{
  "hidden_size": 128,
  "init_std_up": 0.0492,
  "lr_head": 0.00869
}
Each number is 500 + 50 x the weight over its row's rms, rounded and kept within 0 to 999. Layers, rows and columns count from 0. Numbers have three digits each. The size before them is the row's rms in percent of the matrix's.

# layer 11 MLP down (transposed), 512x128, rms 0.186, rows 255-361, columns 64-127
106:540481482525459472551477511558492568554553480480473525508485454546455510426507583501415537516479385441563478583508461433514481460494412596466435575438510577560477454445539522480503535461595521
102:501420482546528532497515430521441558492557522523498588420491536416464529444530491484468426510470501493481543517543481452500534548524464496475545512528618496501509520409412425479507537562507561
102:492478463511480489417523460580480409519451505482482440373356478498576493519460554467518585529496529465601469581447461459429591563507525479556431540520493511572474541499482562434417438517513410
102:483459485503537537559510470578446546471474424500480532446460534529460542425517498465455515444520470487525568475534441500395474481549504493532436473537536503491447467480527504594496435450425529
106:481427506396497561478444563512507516515452504532448587472465520509543533574496503484509518404483515453519475548416448455514462413535620418460634604545501532503531408661506410503423494532447480
108:561551510464429502516463492442519528516503508551560547468545525549440470504483478560481524448415518552499499543461572441606489517514602455517497478463420609389433484538493529509529448584603537
109:483546450510497571436514475386508552489505519504429464457470427531441466562519515563432454549592507534487524501484425528586495555521577544517477511561566495465491519444639551526540440592506529
095:547548602540510453498535458471500408523515453501490599612562487472528553546567517549506460434526467510515520508524467429500511524482497477443476520528649560508543411396524516548468477496592486
092:555489564453448519357480541467443438509487492497511409553448526514485455474422420457457551508458521470497533434350554497497537527374531533557472425471558529489562544491558596553518487535456487
097:444517465586455490571535538541544512502498498489451643569414540488454465593525461459493436430550469528502506415493501556478505548522534501510504462519500505589454579527466490486511442517447570
100:475457535582518543488489528515450658588491540448416474531470464532423426542533475486399454479510544519532596474487477565460485501666558477399530580510555428477498478524487475427521386561529465
097:546478529482402527506542497481400558400470459505457542493514398584547553526519523447443481532504548523553468488424499430470552597464490420552525444539485463498470476443518604451629457525547427
092:560535625549500461578522554544488565527556461425571509512550462473468471546526558428491611453434511463429518563445484542577514474490536567558588492496585517520550457500495488499535505501517445
092:409397573462484490467593443530560513471494553394587487468459562530543489451554520413552578513543511576497521425517573492430524502564441511554467442566453484461491465564505478537493551401555492
109:480445510504522452551506481444506492564554445488466499514517517459482434485551516551488524403532499475453488507471418492499513583491576494537541500474453433543442503407491523523440534580490464
106:494504550494497568498428531387546497577547475534489531472412529484460473477567555516445549454495408532539499595485451455457481436501533540506391507448431538492463461516435500433588494577489516
093:499536520447521504375380542529485442545481550464465532446493436494507489540550574484468591479480580483522553483563435535491449461500576402455462481520683535532585572452437490498576418419442537
109:449460668506532589493481585475567474469457579471496497556563486502503475551485531472592481466461526496521442527571505531421457591491521507520522506435489504459489417484449418548475462432511496
104:450524491518476444513626551547485558509542515542494496502561556500395518524538441496443457540463446508504551484606359537484481481502470470566469452451387487483512537561482545526512526459422523
114:512492623474483583596518401426573506504551439415452451510466557558486497459495445495467481439487505479500447513505525607523541424521505552445465491406333499501498526570497546558388455468468578
115:467546468559468553502372429495565491516448544461497459588480525538516504564468434548472538533500558548426420507381371458548466518555422485496529505560521506624520526462622522514546442547471505
106:531471521583457502360473441519592596446432491474447499503463582501469506469506517522441439525488512440516452508528450487526505514514453534465539440480529560558512527528390576453454479573517460
099:443552498534506607457507493495499493518431449459473527533452591502560586562508562505591521541468544514484494426535598484528489520481457536596389526610466487420459458467450550547447547460471434
093:416528501503478500486548474542491583394460493491539574540546547455498558419453502540515531527507562435587538493485445558501495426504484494494576458517517540409490419475501383498539515413537432
110:462510476490553492465466473531456395507431516592574476417458556513460497532499628503583449436514475401580545528459474529434452539505518512381502556548468601501529516555442516509469431403524517
090:521616439504492593503461536467467529484480484406561485387485447494480425477501567539433470536486516524612439532544508467536522471491500412572496440486681538501440474463515555473465507558490455
106:536424493539473485445459430481464473488457479509524497460420472568404475501438538439565491488463507452489547584579512470566563509487463552511419533535512504532479599595505524411572542630506421
112:550549524445573491467558526478513541555535485458489515555551498439516493436418511484509445529500551513631489567600395481486488450500520441420477473555481482510510588539464479518453426438495575
115:541428507562491470388426531480503568470535585410453504531417524481553519389486420449491516433512514509605545551487529444527543461469514547448519574541409495545472504511570484527571471543571579
092:513462504570467530474425457516460518614478584469497443496419513474601602433457491498505467390541507496528491521524496497468540515536582484391419474497438463493509461449517522553492443429414487
092:422530563463623504575472574532511446583439501520415492407635531520478461566533518523476535588536513490458518465463491523564523495518613526539561495462572540480570437563482446546630517560451419
089:550554544489471570523476530496480548489596457535495575498558496435480456433505480551484588444556519509555479516593575434574470543530485465540486629488576509603494456519533481575457492451471450
101:480464533496517472485444484491448424520486390506481477601489545550592540533630419511554516467478522450498565537479469526510468484449529507546477424574460392526598431452436475512540482505441429
099:515572452537500486548496589604512478491496527467425541562558493506436555481438473527534597461472571438566527547475461514518459505492562474427536485408631546446553519597467456591584514417390455
095:473517472448457562498477467512481566526507494500498520526419470548422404568558418632479465532507602521493583512535421533544394473553497514576381611446573477519485498569605550471501642504518468
105:561491513471503480481520574519563555471357479539532451418536572455500545498474541428480507559550625388606503524507496444490455506530502509495522612492558563531502513614452540473528526526531457
096:533509569479505479460478544477537459504531438534525453557539486554498432533460521519514557523572543563608469451561497405534524634478456513494486431501389416421445510519552518466428617411529578
090:475502542573545532535412596449570507418482476555490575563538477401406549426469499511472421408518496504531538486528553497505494561539431546434430481650538564521545437479431562531533476526411438
105:509482538438482491514521548408473447586520504452506375547598393455540455562518614428503485588526486469548501534520556510476509558460477531408378532537513452594515492539483465467545481510427508
098:393479515450432438500536460402634443547482478504473526502448550421510517495465524478436461551407484470454417531409498485459421504475592500468514486536477503539548543427486559475551423566522519
092:467491471616470549466518492452456493514415474482555471462464495428567515532475494485576531616468487427491452565489524496484509488525467518597480501498496449595513562504506509461473545550426560
102:559505430536559513550532511509616428538517497546500598534521515573544472486476423561489426523492438433529434468494463496538506393636473458462467434446521561430563434522463556475506512570429438
115:435572398473461577460536462448449538421495497421471385577494509478453537522588487577568474483538515466567457504433477602546480550520534499491474569587480511512410543488559611452517410435455470
095:499476540491518594546562490553486581379466473468542540474620495480457524372545519439426497458495507478517453531529504482540450407565528507551557570546651454507536410513500520371488538465506436
096:410434442477484445552506633386535514496463590561452438503458462463473519461516575436526550520478459487490505506541445591481429471580448518544503424427546464524447465566486502561519442520486510
095:484485452436467485543507505533443431542575601564479529504554541595466380512525461458591554482444462524546470425523547602452550595496521524598578473557408451465465490512484446447511502492608506
099:488469516553460505432450487413541478543469552487607545528546517548405553536462426441503484544420487407545543508496478522579369494460464536503551463520389498623558538460478478444510539442508487
111:527461578513545486507444466508497500542532506576471508491442448480477496503518511431569470452469407563530521544536500462487413496600432482445506396503415571529479513435478500469468492455514502
093:510425613482441459522462540602438556405571551497479468488526393541513423471430495552399494487476567481591526481514499527494506455565492462404484475528615478518534437508524468458426529496450498
104:520454524596450486570446444560532500521449497472482467511421464549521545460504438432505496598459512467508556470494603480469473515562397457525594465442557518492517429504584516517458474505579533
098:537485542527495533483447431519431606462394436452414550539532540535531536462533460565485448430471496452538598566478544449544485501482455495454569449563541472464563459546598492541522519466557460
106:559490427448570500486515506437501545478388549406459460513538613514510544397463414444496490474513464555541525443452492460441529472542552514461519527451491440499426524480504426485472522549532469
089:526564554574409474501522557383501536446532488444537542526576525497524554432498497529393410560555519493500537554557439551471542478526492492471512372543583489483472551511569459492411586540446533
095:387565496463417430459436509482569469428501431540444451533505571477578483501481418507443591454485443546369480476493471549532597457466531566548533580490509540530456572620528491433445460492533513
113:499485508644555485547405430379498426507459570500530529579472516524511562458495506472527523520551544429508579441577495547495491485524417547481492460515493525470474482530558499501605434447500476
106:570415525480430510561555511543442492562536539499458544616460437484528431499473484483518555475486528489511521485367474508501530548504586409497531570490470503436518480495557571483520458535556483
105:539438451557501506461473504483495443480600441463466492533575442490505487509450436412452485540448534503607582554505497562540578518505517461418448489448489508513512612577458439472582508445489490
108:495405483446480434483395570518526528453502539477513626475561477464422540566533427477535454536527474458503440525480508495445454453535470488410582524547386548566530489450487561514518408513429405
109:490456515551440476499558490496477502602531438544458390554495436527549535466534469537480440489521407440460524544454480388409493464529489489442421524454454550457489509507530545518527472549437455
105:406496521502446548446410508521533429536460514506537574522540528544443477546422463435508513471433509406560408529378525410437522517505486539390511452543436447541493551599536536485590499500513523
106:550500523437419521599527416541412544556502488454465488447485484590450528497539526479530495551522499571540485470508509421577468454532561469489496447403443535517431526382433493526569515545516519
096:445494469483528482516540516462435529486454491609487482552536585489489503545536548426502434527552550374526508502432563528518441486456472569553476435543558549526465443587404545449550579531577535
102:537498535527520479496513573490488490477493515487512548514434477453566494450400524537491521519483498480473503487484595525420432445523479525514583463426691469495511497492349556533530484523394344
094:530521516502485450415508540421515470395443516525549602552512542561558504564446529575435399552487614600485508462456451512586486550465533555404511519545440529649589455480516454483491550503513421
100:504589548576528439528434442531526448488535543473530605519460516478540420520505472488572528434388525531514532495510382513491449644514507471470481506474474582485567481522559486524604525475501525
095:555481449535430430480488523557507552557546464589544541439473461445500459453453531545489505408489430459579534420618550426380475617444424546492485468503498534562516479465427535491372445488448467
100:503495496580505534506514510452507483515472478534486539575525531425475529456530571432533555405514498463499524431469485529505464508465446471433472543546434442488505595553517357442537527545439512
106:505501548414438449460498625468551480619462467448502501454519509453440520474496521494504477492571460480452458468481575446541526494510534571556450493574395593495520468424614564549564470478475423
094:558475456499505472610495439563400536415497480401565476440452568480474505446570500497489407494449501440419485481479539472411469406509449476491489499485594519558605479505544456497453577556547507
105:549444506482527559524428493432394486578545486521580569540461577487544484518499605503527511495473551430569529487551566506463502418544526498498546503538359548467497539489516515473501569507535486
104:465499490521489569525510441537497526511501521466365525459593520501524490530484519558514522544425474509431502449404591519494443555486560501499459592494457507413466480467449573580509505543505564
095:510529503549438490458436584362453485556455499462480508589481421498559430482437560539486490444544506442465460502521513536517435503549629478508430449398549535360479535465479564469554529525544599
098:541578526609525560439498529476514596512490558514507423490583603451494512416483451474448436570571472571478388491539535516544495566538511540519494472530556517351498489521617514592577579522407548
105:587499606592461469519439510568522488500598467476483550499475453494493512457442490463494570560467632552412594494446478470504434553518474446429441476481454566601533523484577437476515547464459481
109:479560512450536490403458327482534445469496451547439503426437495422581489542561450458575500481539527475504411515550502462561490462502424551494529498542537503516505570545565569501453514523470501
097:505502487476475502531517448538544528508484464472545523472346605624501550548528393479416466520493489612588499485439518485473428476524544516504572501569599507486537412516421415503504470483528578
094:554574483462468465449539477486398421538487468512504544514547577509433471433621479466546500435536505569549575503504428506434408504402494479457463482495538452516476542527515613451485381542585467
096:517467507458460428617412487480496488557547383495493499480483570505467435567471542499483498484535481498578473448508557515501460416534448536511562591493598454564549527378466501521477488438523520
101:533387535474580424546570432532438447468471504593453483493505465528497532412420533532424469475452464489546478475454574509547476497549522429577425543488474554515541507500496466495538418491587434
107:486498603478541528471518535482437524482635542419489450469511520533447510482557538567471517521441470525545442392537445505465510518515474479458493500436449535457565502574495463524564476399447410
099:465490541488432469509561599583539550534473573451562546548597517538502566423521558534555570507426523473569440437455508389524490452479514440472530583468595522498469465486461513524543401500522520
092:430485445442454491522477482507537530533524596452485497506542482487538526487454543557521423523453487487474453534562607487504536588602484525471495417482593480577472463503532440522625505413528556
092:407502520477462518456519535498473462536604584481436594521454471470443478506476486467545458468460468489421501410507476479473481528556523470461507458526610462570355467489490570439428456440548592
093:457507419476471396496545382593490487500475504494489505510564512513538544518479499476519468590649518519591542497515550463424584544536470490521455529466408588498466456495465493502522409416405439
101:487474553465442523461590487525499543432426496497471447543456490551541507511538464521440406520472414452559530455409431489522440447383479526517491474597633499522550543547441491483497454500551478
099:461418518454547527511471442487577557529475500430589475531530524515479503513573502487487521480490490519525440391505550544425467535512505607461477417530449539518477422496377509504478547518557577
105:543533489405433575456554492634514417505462516572501503551506597492486458434540474482514438481470523493458396488519543513562508471513462590438399521506505476425434380452487553525463478498450452
102:488437520562513440485420477554481509557476468432432586388519503543638502504420394462593423594504514460440566515537522479408522505514525445493551521462566506481484521485555561494437426477478497
091:423569459447538506469483480411456351476544447477534582541561448500435539434497540565500481509493568462502537470446531481538493556461521521494442448482506563543528495456521558529505519560457524
087:571519482455414552428533536550562447620559532600468449484474531554467536569364519466553449505535470492509486462519527539509475582514540559481433534544542418544462497471412511516524544517411509
112:629495436494537471517575498449586500455536462512494456436474522586444533471425529534505475518590438461559534480561476447532475542525507496458533451518483552529419506494524486499469518588505612
100:467575519478572463452554494391592494532475481511488482532541505499498430560472562556512526521527524423504424462489566490530542537489536488423465467573490421498477497524529477473548425465458574
109:506573479529457638545316574510529361544457507439444483585530522479472509451498495541521474495447494488481529424538510508491408517439522563553443468475514529542580473463499441527493429466437498
095:442433545498406564463502522570449430438496438574426470375488420451505540460493503476509519556414557533578441508523489521582506411452534452499457494431652554421553437512498511540475588439553493
097:510442496544498503624545529506419505507426464443511486528531488531478576498542488533511477516482476454521513574547555599491459400523435456575476609403514506472483470520525413565556449510508441
097:477502437491491493485500455416523495561553497532486514527500505451415578362491389399577541454478491465569532413405522499520527476419525519499464390529659534602449461436551477487544464494618476
102:496513481482560477385506536431468385528521513450530492501463451403467498486503508489497460532391439505466562497427535487480489557551533498486490507446385499516465485518507573441467414564540610
103:441559532465552503529447487607521569428517539466588481585490526539508462455565501466501487553402589569454505450523502462535504514488584564406512486546335603480518531486465442581471524465539503
096:536453470530475554595576475450469468491574500474555524437451541469500473604492453503524543471507605443510574393510659449446483480485524569501503478427562474583432473450563451575477575541473566
098:498537421485528451505550469484488542504530459508408529504532535548542508582495473562428487509618468577556518561536556522488506521535546530611394443559532532566563517468368490473464506496648438
098:539441500451461431420555467622605464448464477484489534496584535565488536446520484461451454454521494538501486421466507597561428543452577565459386498530593515613561490483522465502504523503475503
095:478552506480520513492513396573433473483492540502507544447552494518499626470492516523475507509554516531534583519476464561480494475546474482461412475449585492510441465444539437515500463500440469
097:400566536545473565466493520508558484553516452458521591579506497559500537488469558392436481480472464402447520532493413523522550511581524537491560518421730451546440556490459516501512484512493517
096:415487508488513493473577483521493478486475504597450484526567475529557476529481532609446460494581441469577467577568476502447562493477428465472405509496527461438456576512563524544440466548518523
096:517481479486520518448498507538577462496521600452524497531533500535489554402543475560545456423445471518555563435500469499466514503475376460542622446530567504455419599565457478509490435485477455
103:571427456501466422480558630538390484445419501474524420528490577464548503449411504547521527519495469493404531471449482457583470483452533516454546527523425411452530425439479515558498480546528469
085:533459552455489500514430445398528491410538599493470519437542582447458478470499493457436496396517496587573475496456550498475490518482529475503480455551508536534444424563522494510562434516485503
# layer 11 MLP up, 512x128, rms 0.128, rows 256-362, columns 64-127
103:443516508574468467469440529504437447580552455375459568448560501532449523506496578460585517550534454448583458523529482597545482531478523470385465548489517558532562424585507568452484545479578384
097:539548536514489478574486449487519409474503565528571488472509414536415535420566476489577495443485487612514512498505475477524523463445516457434438431458570381426476468421495506473475500474536539
100:465570457507418468418488502440522467467516435536533498567480541587527597532564461443577462594426491534489447512392412510534562537470553438491520497502583547458443493459490542458460439498508483
108:482471460533462480543464476532476519561541542455551465511427480514507510524548480527497465512426426565536479462492457444442582495483432545516474510483596499461482522380519485459505634479506364
108:594442544477532431509446477564591474458584503509549515457489451459473434467478462432603480531595437545576522481554466450602476540496558460420429547524413558500516549545465391528491476507448497
102:587500533582550508514564490498491501447490465474470456472524600387459432394552485505583496458530395576542480469427463480514466466520478552519497559482460483571558539572489415494520517494515477
098:518419538478455433457416492565460535401466430526513507434495461562608495475487501449512510583585494508479460454513557497408568535481508506481404516539566432507479533495570474459568525544411472
090:517503445554521459477513484517462483572436420474561481457450529481546483428482533476480486591594470480478483579506515416427564504567454537475526397457590466485569472529444431608529568419571433
095:469571434494508449468488500484590468502501664546523488516521421591566545431513494473481584587497494511509483592563471543476491489426524618503493570434561519412502474509473429528440516517454524
100:489566429530477508591426518453459468412477460516550463422606523474515605505495591447660442484508416484466463521527494393482497509490471510570543454552493518540547463478485567541452511437501480
098:419471613479575434490497526363617493485542505482487528519490456467540489489480513436484511473470475441471444396531497524546510474428434510540463577568512457482476514491558533614477603535496426
093:517540475579441442494454523542464489452590504502462476464495505604580507568393511571479504442458540528456477493534450515453526494438548475512367530494535558512464504441549469505598429525472467
094:525493448508480509426578464476463494416439529615435448447562471476471561571492541538596563513439505477392465518533521514569501588462504510434444451507510501472496592539458506502461509547533583
107:499516455506508509580581507523468523445512556438544456474552591526559495516550527452579487572525516536469471466537420530559493508401461510500402495558468464482489544578491500508506481548602544
107:497545502472486505458523502475491484365421483528483577416486520514509516491478460462462562488583529436484506523390567520524443520465498472518493480498436524472510506496471502420432469499551508
092:478536492448531432625636464508492469505446560505532514496559506533496533494374366417465386473513480497527430477516541514463525517501444523504514627566524555464450444543490437529523561514513527
104:515464606472494487472523446502547499419480453445543567510463484425489513448598432487472566512574506456611423561524504486493468524587459526518488502493531415494463405563528420545519566414551538
111:515524583503516582455444500502515536444570569465380556472557496487606586476432612564466482489566583456431526509529448447519555413477491514395538481515497545525400518502479583519486523546479433
111:537500402450426610510521459478568409507550561356524569517415513537526428535472362463495518476517529549432558487502538522527505511465469537522461574493529454488470487502527490381542609536501522
107:573528577491522453503534507523487418519499581492493423509519516495499412475403583470412487497451518464565514555522613413469573475481569470385493533535498531413539600513406431508513468462497489
105:550544494449461527538509512431550499529608603526574478543545479426595428475486529478589523433447461561563594501538449532448557430482570499550504449606530456513472395526525551509531534461462506
098:610543434511466476521418481491533512443485531475573557498445512553449464537551517490547467471530405579548514503526471547485582522555377396480515529519587404539437393462487447513487507516628535
091:442502674429497477547536541569548549554546487506547506411533493534444559495597496411474547478487458427449516557504465478557501433491505465516577516557496530488554512439563537533407543576526501
108:543484533432570495528534589499506485546460454464519520556457489518598459498492480512514473582485479553441618507507500594506569455500550428463432511439564571544506569581538367462537428627473484
094:456497533552422564564492356482528429500592573506525534500425552428427561532490439495501542538470508586534426522541484528430432457516457507423525511466468550449451513479454420350519526413557550
105:502473513531516479509554517582655565476487474534457563495553539421395538490466526423456572591462513526414562553521517498379518555544554413417512490436537489495451515524492581463472562517495515
112:547480436517561502485488564440567471559436464581396479458473536482549508537452484502552537477549420533417570508406480482411487440498538450532497485419533551525448559465511405477588466532476467
110:511470446590461484429450539480533514519510452515506487507491493597450497503487446516442485444482511467533556500562391557396632453574501513444583491501488518530428510499548409521468510507568485
093:446520474510478469632585482546583483540513415585490512500451510492642519545509577454596532467442550534480472546488546533550513515489531450528456554551489500415605394527425515518513500444492544
092:474460459570418568478455560560516422458482533447502420535420469475503559485502459537498524567454470496559521453489453446471477485537431586482458546545454469482482581523513546438429476498446616
102:505518481408520559639476486455541534506438543526462492498503492417477474419447509579442455589528447573494441509431589411478481457480434478481516540598369441536557575459555602465545590533502561
098:580444550563425550477451474488414500433545494535566533548450514557520412427469457546488512450542502486538476506466457462575515513480538465517496529448507488485487410629517524527439537576617522
102:513476504491511508526514503506467663542431465494570404424454523532481523481613488472530480539483440547440442517532517512578496457469423554536586517514585376481548483440530550494448543489484529
109:481478618521510450466553530577426598439558515529552517459506484458569543461530484326423581431493404471511494469464487492538509494473514420452570473537578495506490419556441455517538479474492480
104:526518446430461512442520534457454419481466481570537504514407519577493409568470420565487474528493517543456432501485457473584560440467572583502433437442556497508397474530455439415431425478452541
093:485421484517540495528480510471427575442474484471562450556383591455426526471485509544522483566477447562439497483486468538464516405518556491509563496448464411473534454473553524546543428591561470
090:530523540547522470566429459540552525601547558337487506468538479556446445532586422528449468460443473477432486415446502511527606450515508504469394432460596492549561519541401476501493506459514471
103:450469477468474471556506602527484468668444550506617577571436471538579530501480497481574559541528456528457532470532390565486462529447476507476445507545556459529467415544531493487476586463502490
098:594511464581493449486552573482544528567524503513441431573564415587432576453547592506487599572568556499449557569522470479386525423532472449400468398425542492507544459460488482552543543483459523
100:547461491466485382488451550511445518441557598530401524443503587482455463529565423498449482398432440484548526475487541502518513509514512542552477547589508503542586469476491520548524599441460470
099:452513444508505407478468478429504459496434572482520479388486578549446451476520575473578545524516520497474510544481477495430497442484545484533470578444482530505447502621478484463427530475568552
104:550577474519557557471512500537510564510402473452573412509435513473400546512514500471514546511594455499421578500466582397506499489439418527487462501553509531536526550467571478439544480459513458
095:531548416514546465484458548509483486606580445485488471569522515532535488477421437521608532515551460559487543512547444436498530590479535491478401518381481601481524549486463474501528400593417492
096:406481535448548553518465423576466513563352481425489499441466505453461512381526478540427558481424527422518438477544546416457418588435461521466447585587409486451550511560531463434521540462472524
100:551507445534510516396547410420514486574490442552474429490505530520477474519577556520513534526496397528535602575520498446471487488537528581452492511500566458544593491448527560499483571546470462
091:506469473451480480454546540496448476492497435517435460560575548401473574564480522557527548494498507486463466525511538497481468403474461479513504503644481535488487406495536436451563523537515503
113:481525609494483369503537565541529367533480429464533568431552633522464488439535480472528453519540509504420430461487425553531543458621581495514395518472443472504465520519508500492532483500490434
096:593594466450498388472513576557514546486390534490515510550482465452504527447528510497511446546467500551532499500523494440435539593443584551577508513567447540579509510448534599519432460466484599
103:495494537483520507531536538510425450428531504411515469534472511513418344455448475576443550423546474520485516504443520424447534540501507568453504583627534553431574465505510470523639481582452536
107:594547445461533473499426454507585540508433517422463468425505572537480532468455576512525570604490569522476435419540509487465542484516459556624461415598469487544472520408433471432536382543544459
106:610458476553486499504542476580558491577484532485539469556391480425469447479565591456449508561454446593485420523600511430539471564547569461558493458515562542590503485459441490562500569464475543
091:580485380466477498474491537570436421488423535502506495511474485445458498565505426465543563506512487453503552491428551429427513575474485413481474547475493618511472476449464509501526432447511510
104:505589459535497417457545468435558449515545586486497527399532599508460527555582449518475494519499456450481470444481527565505448442538455613498552562553495457530522491588519545520433535642543512
106:465540459565567521508496494474485513454583466493512554416541474557468460509415511517546498502450422559480596437480564467590579540518537498486548520498407449416550588518474466393435512480466469
101:529461386400546424480542480435619565532439547473435566508570517460548597599505476539477496571457516507442536431499540533426483433512516576531524534540502492479438470467420493483487535462586504
102:526499405554510403439543497516423411445543426485510469505482567541554572425595497554511451492485483475473501477607498473524493438549555475475512526567462466499570490598535509460581572512565553
105:467437441446539516557503496473488457554396583403558565436448468452479502507562504555571623445443495490510507533463429480457468558464394454451534485508458450532474547560521469513492428519435456
099:592502482566472502516535483516516557465509496428488444456494498495416506475422527457471455498467517489502423446511526533460526496501485530494607424502446432493472600461462455455473528534501416
098:419476543454513472547572515470476483582473368532532502460437533598408451414465525469529535458540478490558442466472482480549575477363475436588448562573587537482521547486562581455491531469573381
104:459471461442500477530465560495504496484379484395551528517582565454533454536563553590546524512503510514446442457516489546502440515447389488593519489485615434525651512523408407504569490424512459
099:528506552508380516491506487505511524563411489580433396550530487489527610442463593585495469435455421511399515494497415462566469464481506508500533491496543412511516519545517578490523482521426518
098:476467532477499472443524506434376570441520432405517441466527534597473476571497504517566551418555543445440473511547649410478519541437482504565474521381610452522517483474601560524436521565564528
096:457499489522509512421566589447542569462496460470446533541435523464436469444444515487538428448550473511470470473554618541606620462551532514519581511435448471522469515411529440427511468619486602
097:395410455421435443615562480439421487453529500433526520517557541540481490462498570441467502519499548532546531482496529471541534422496471519535555470505602484526546493566434549512543532558543430
099:546505548489610506629541541544481457549510463485492461600493514524481429398492442508458485452544535517423446454520440485541495474502490524528573522443516466477619616572507505489512528454441486
095:587474522652501407403645461527551443446463464451487545548585482452524449535469514529405521539477496473534494551583538536512510475472461431418515463490430523474527434543523431449449488623490597
101:566556505487515525385505573512448546500588423481551472495369532495432468487457405490577505485446456479519553456551480486467586523459514541467567520516530473506467392590461398520493507494520482
096:499436351554527547571404467504501524432528463499507460519478492498478501573445368542492538516565476514504485485490464479434448466489489555373441476432516406410494542515509462498542480466487515
096:458534504554436567581522446497540506429543502467450538528516530571499421581453486498503434449502535421451513464488466462535484467484495548507572439505525400443489455456519488540436472415529573
101:487550549371512452432553463383467512576447511435629443509578528466507465501485447539480459544579515546462428493555458467485508538414487467483365493491510459523410510440567420418598462544513493
099:540488457471503492570444528542503485498504493512343468455546453533405501417461456539503520478513497526566536536499474513571548461447541562395563549472558400495445498525374569477553492442480452
097:442413426596368461478485607461542472468546572505469474489499435542507478412501511500534460446528489458476500460464504476609491602454549431579438525519528438557484479483596536424589553469555432
107:451567401564500542452420475513528516529465461507520460475442576416467499461514400501507494454488404471519503509530466525495448551433532502446456496459579445471456458379475496487472467556460519
107:443507602503537457469415507506543482495517518456533474420437404589457549383473485443498507457458505500466545538515514616525566473524459463555473494530459473552470510527531513520515479419575465
103:540442505512479485453563553420509524510448560432569476504528454404536481516497523560541541498520483393413451528492473528484397540470477557440571455465466518453553561544531587549443561555493508
094:454427473544553474517484553486461532489530505450450534516468549517498543499529511417509467464532552507417473498386496512444459436537457440514520470516459512492549567541460495521510467545498483
103:517433527495398428480474476411551539422495661558480531549612488439517520488536529477485491500493353478451518461573541486528492516460585476474542568470535495485488562551450523429424550473523482
097:437523421518514509450538534499458430548391465516459503492488572353510488527503496492580475482542564442438472416525488584495548525548438474463469556505503447503506616532563463521582517538575460
096:434580456481436513510535578557457508512410540387477554489492436537506538484577515549541502446449485564472565527536531474537667359524443507507480528523598501489466498455461540457351438619484509
099:511502589507518441583454526456473437534485501552518464479471550447520549498487520465488403499499451459512465551547550498585461548494494420499574576494519452497578508584508443454527559486495542
093:534520552520428478501541416460527522460503461453418523496553482459497515480458484555425538483503450540515555480464452492509478461488418469508481567525598449498367521519481543470485449553553420
097:478568440495556519520519546508464522570455553461556546404490475569424452543575485535503529549410570447495550599572460454502507451511473580583469540422450547484519425448464615497480471553507454
093:623398561508417478427527518458549418523434534536486401503496620476498535460505438501476488386490482485390455495532424498556517408494534540469395498528520421481513512461536527559496447488555433
110:628559504524458484532463468550359536553575516483504546424463483478538428452506460494463559493543470425460512534344470405575547513506394389431461530486514580510452404439543505486537451470518433
096:497527508429525454476486478534471471525558489451467543458468482483523455465479523544431467464525512458427531523528464427520458432426471588528447562400557451471488588467525492450523480537482466
104:493519479507495510470544557450519561472529452441552563469478446571425555479436480449530545430499601522507486547537451479473552466557474560421448434480406538435442507499520585442440603480441516
101:524488463570565533446412541452486606416492512467497557409622462481498508504536559516476537594592458562530474446514466513513582499552438463471452449529461555409490420547484432583521471527508482
097:547474527514552527512507479427561507452418497435440464478443488561466544385607527453530442460524469581493553562579507436562507532460460475501605569479516531394400568354529512511586468486517445
094:500554487503581468577423567473439537443537460526615555501517443458505417531483481482433629493479523492498614432452420498515507464532522426545474485517544552617550449398474402535488523466484530
108:482514412546510443478437499531503522421439432468520543460635445605493490603495409606441420491512528438427521569578570515457461448526489478470479508516569501419562484544418527471416448419494526
104:479554529535442516570516384431505506517481557489412523459477599458501466559524513601452588468522387490441547554560527521574554450505565520501429531521559474504574467409497602520465547405453565
114:501555522531501550534469506474527503514608567485468443517519484507476374558440492477556479416490431494400473552466457412447490479441547540559552454620496458494512498460430503488576520500446399
102:477583511461528494476565488426554609487488573534505626541524561513458531495474477541461528461518501453532580551548617501499470553492557467431525492497506491552465457496513516453440485522487445
097:516496433469502498497526510425528491525540455426489555443551546376505531531550491486564485480537483532459486511483549531399445474547544465556582447544504531388559600505549451457477461594504519
098:484475469440501476508491542485466519434459512486569515491504599547512425444412499577557485627509489485577439436505497426554490526610480478466470571548520445514551522534488546447508526445442479
093:467517484502530539561496503384506545503477505509589529470540554438604499536569537508481505574536572541475497537436485414597497394518445479579559625511458410583549555506545498460534499632461477
101:498487514448483558466541523530542529451488574518457518495509522519519430583523484533578470577507524571519457421435637605506502450457544426494523546446514560448492520501432612495495494542495459
103:456532535601491399420520483541563509468591490468499449492543422435516545478474525539605459486454460480535603599404443509555544520481568447442477446459550515403539538483559521463504429493484368
109:475442482539584556580466542532463513547477439399469451402368504396519496462596537451516570524512505449412507491513538375497539572439492549476423422498534527564553401556607473430439549429457508
106:450570484584463542572510523454434490464449589597504582419550506525461457461471534481512427461490513449527517544462527429472506447558541408522607583433530420466521498522479482442431529511495480
100:444470417490500438463506595511588503484576520550527476471457469447575421490553504503424476447491554478571513407587576614486553491463457492567430518570489476582537555524502573482497496519594582
106:447466435527506517511556527493514532461543505530530413443513479404482416386517419518502488548449404502559460446524523514502545474418541439576478566510576530468540604566528488425487443518496552
089:479437525532568502428393516450522430478599549562502450465500470453457455555593459473549589457582552524531551437541497463474520604587457503490586580559421444491447474521479549521477487446532477
104:504551467531526529411558503564497531553522517441528441539462467482508505547481536500481449493553579514614543499512545377492557469455394507454601483457424420510578545459580510472394563522396513
109:517565425534560491388508487544473515465540547490455516466481524566539468493444509473539484509546514539569582558413458465507553497593492459485536588496476587496487457599506597528578509563483449
090:566556414551491455478522549492509516570503512575423454537541460433499534489562545483563486461531524414528540553452558545515425369559538456491579558472508485496551443455489461627527536446446473
099:515563493518384571462560520517444448492493473524531552574584653542617472454462494536552505489500505520513465528542516567495533467469420474420523579490535523523440544530517538589449530522511599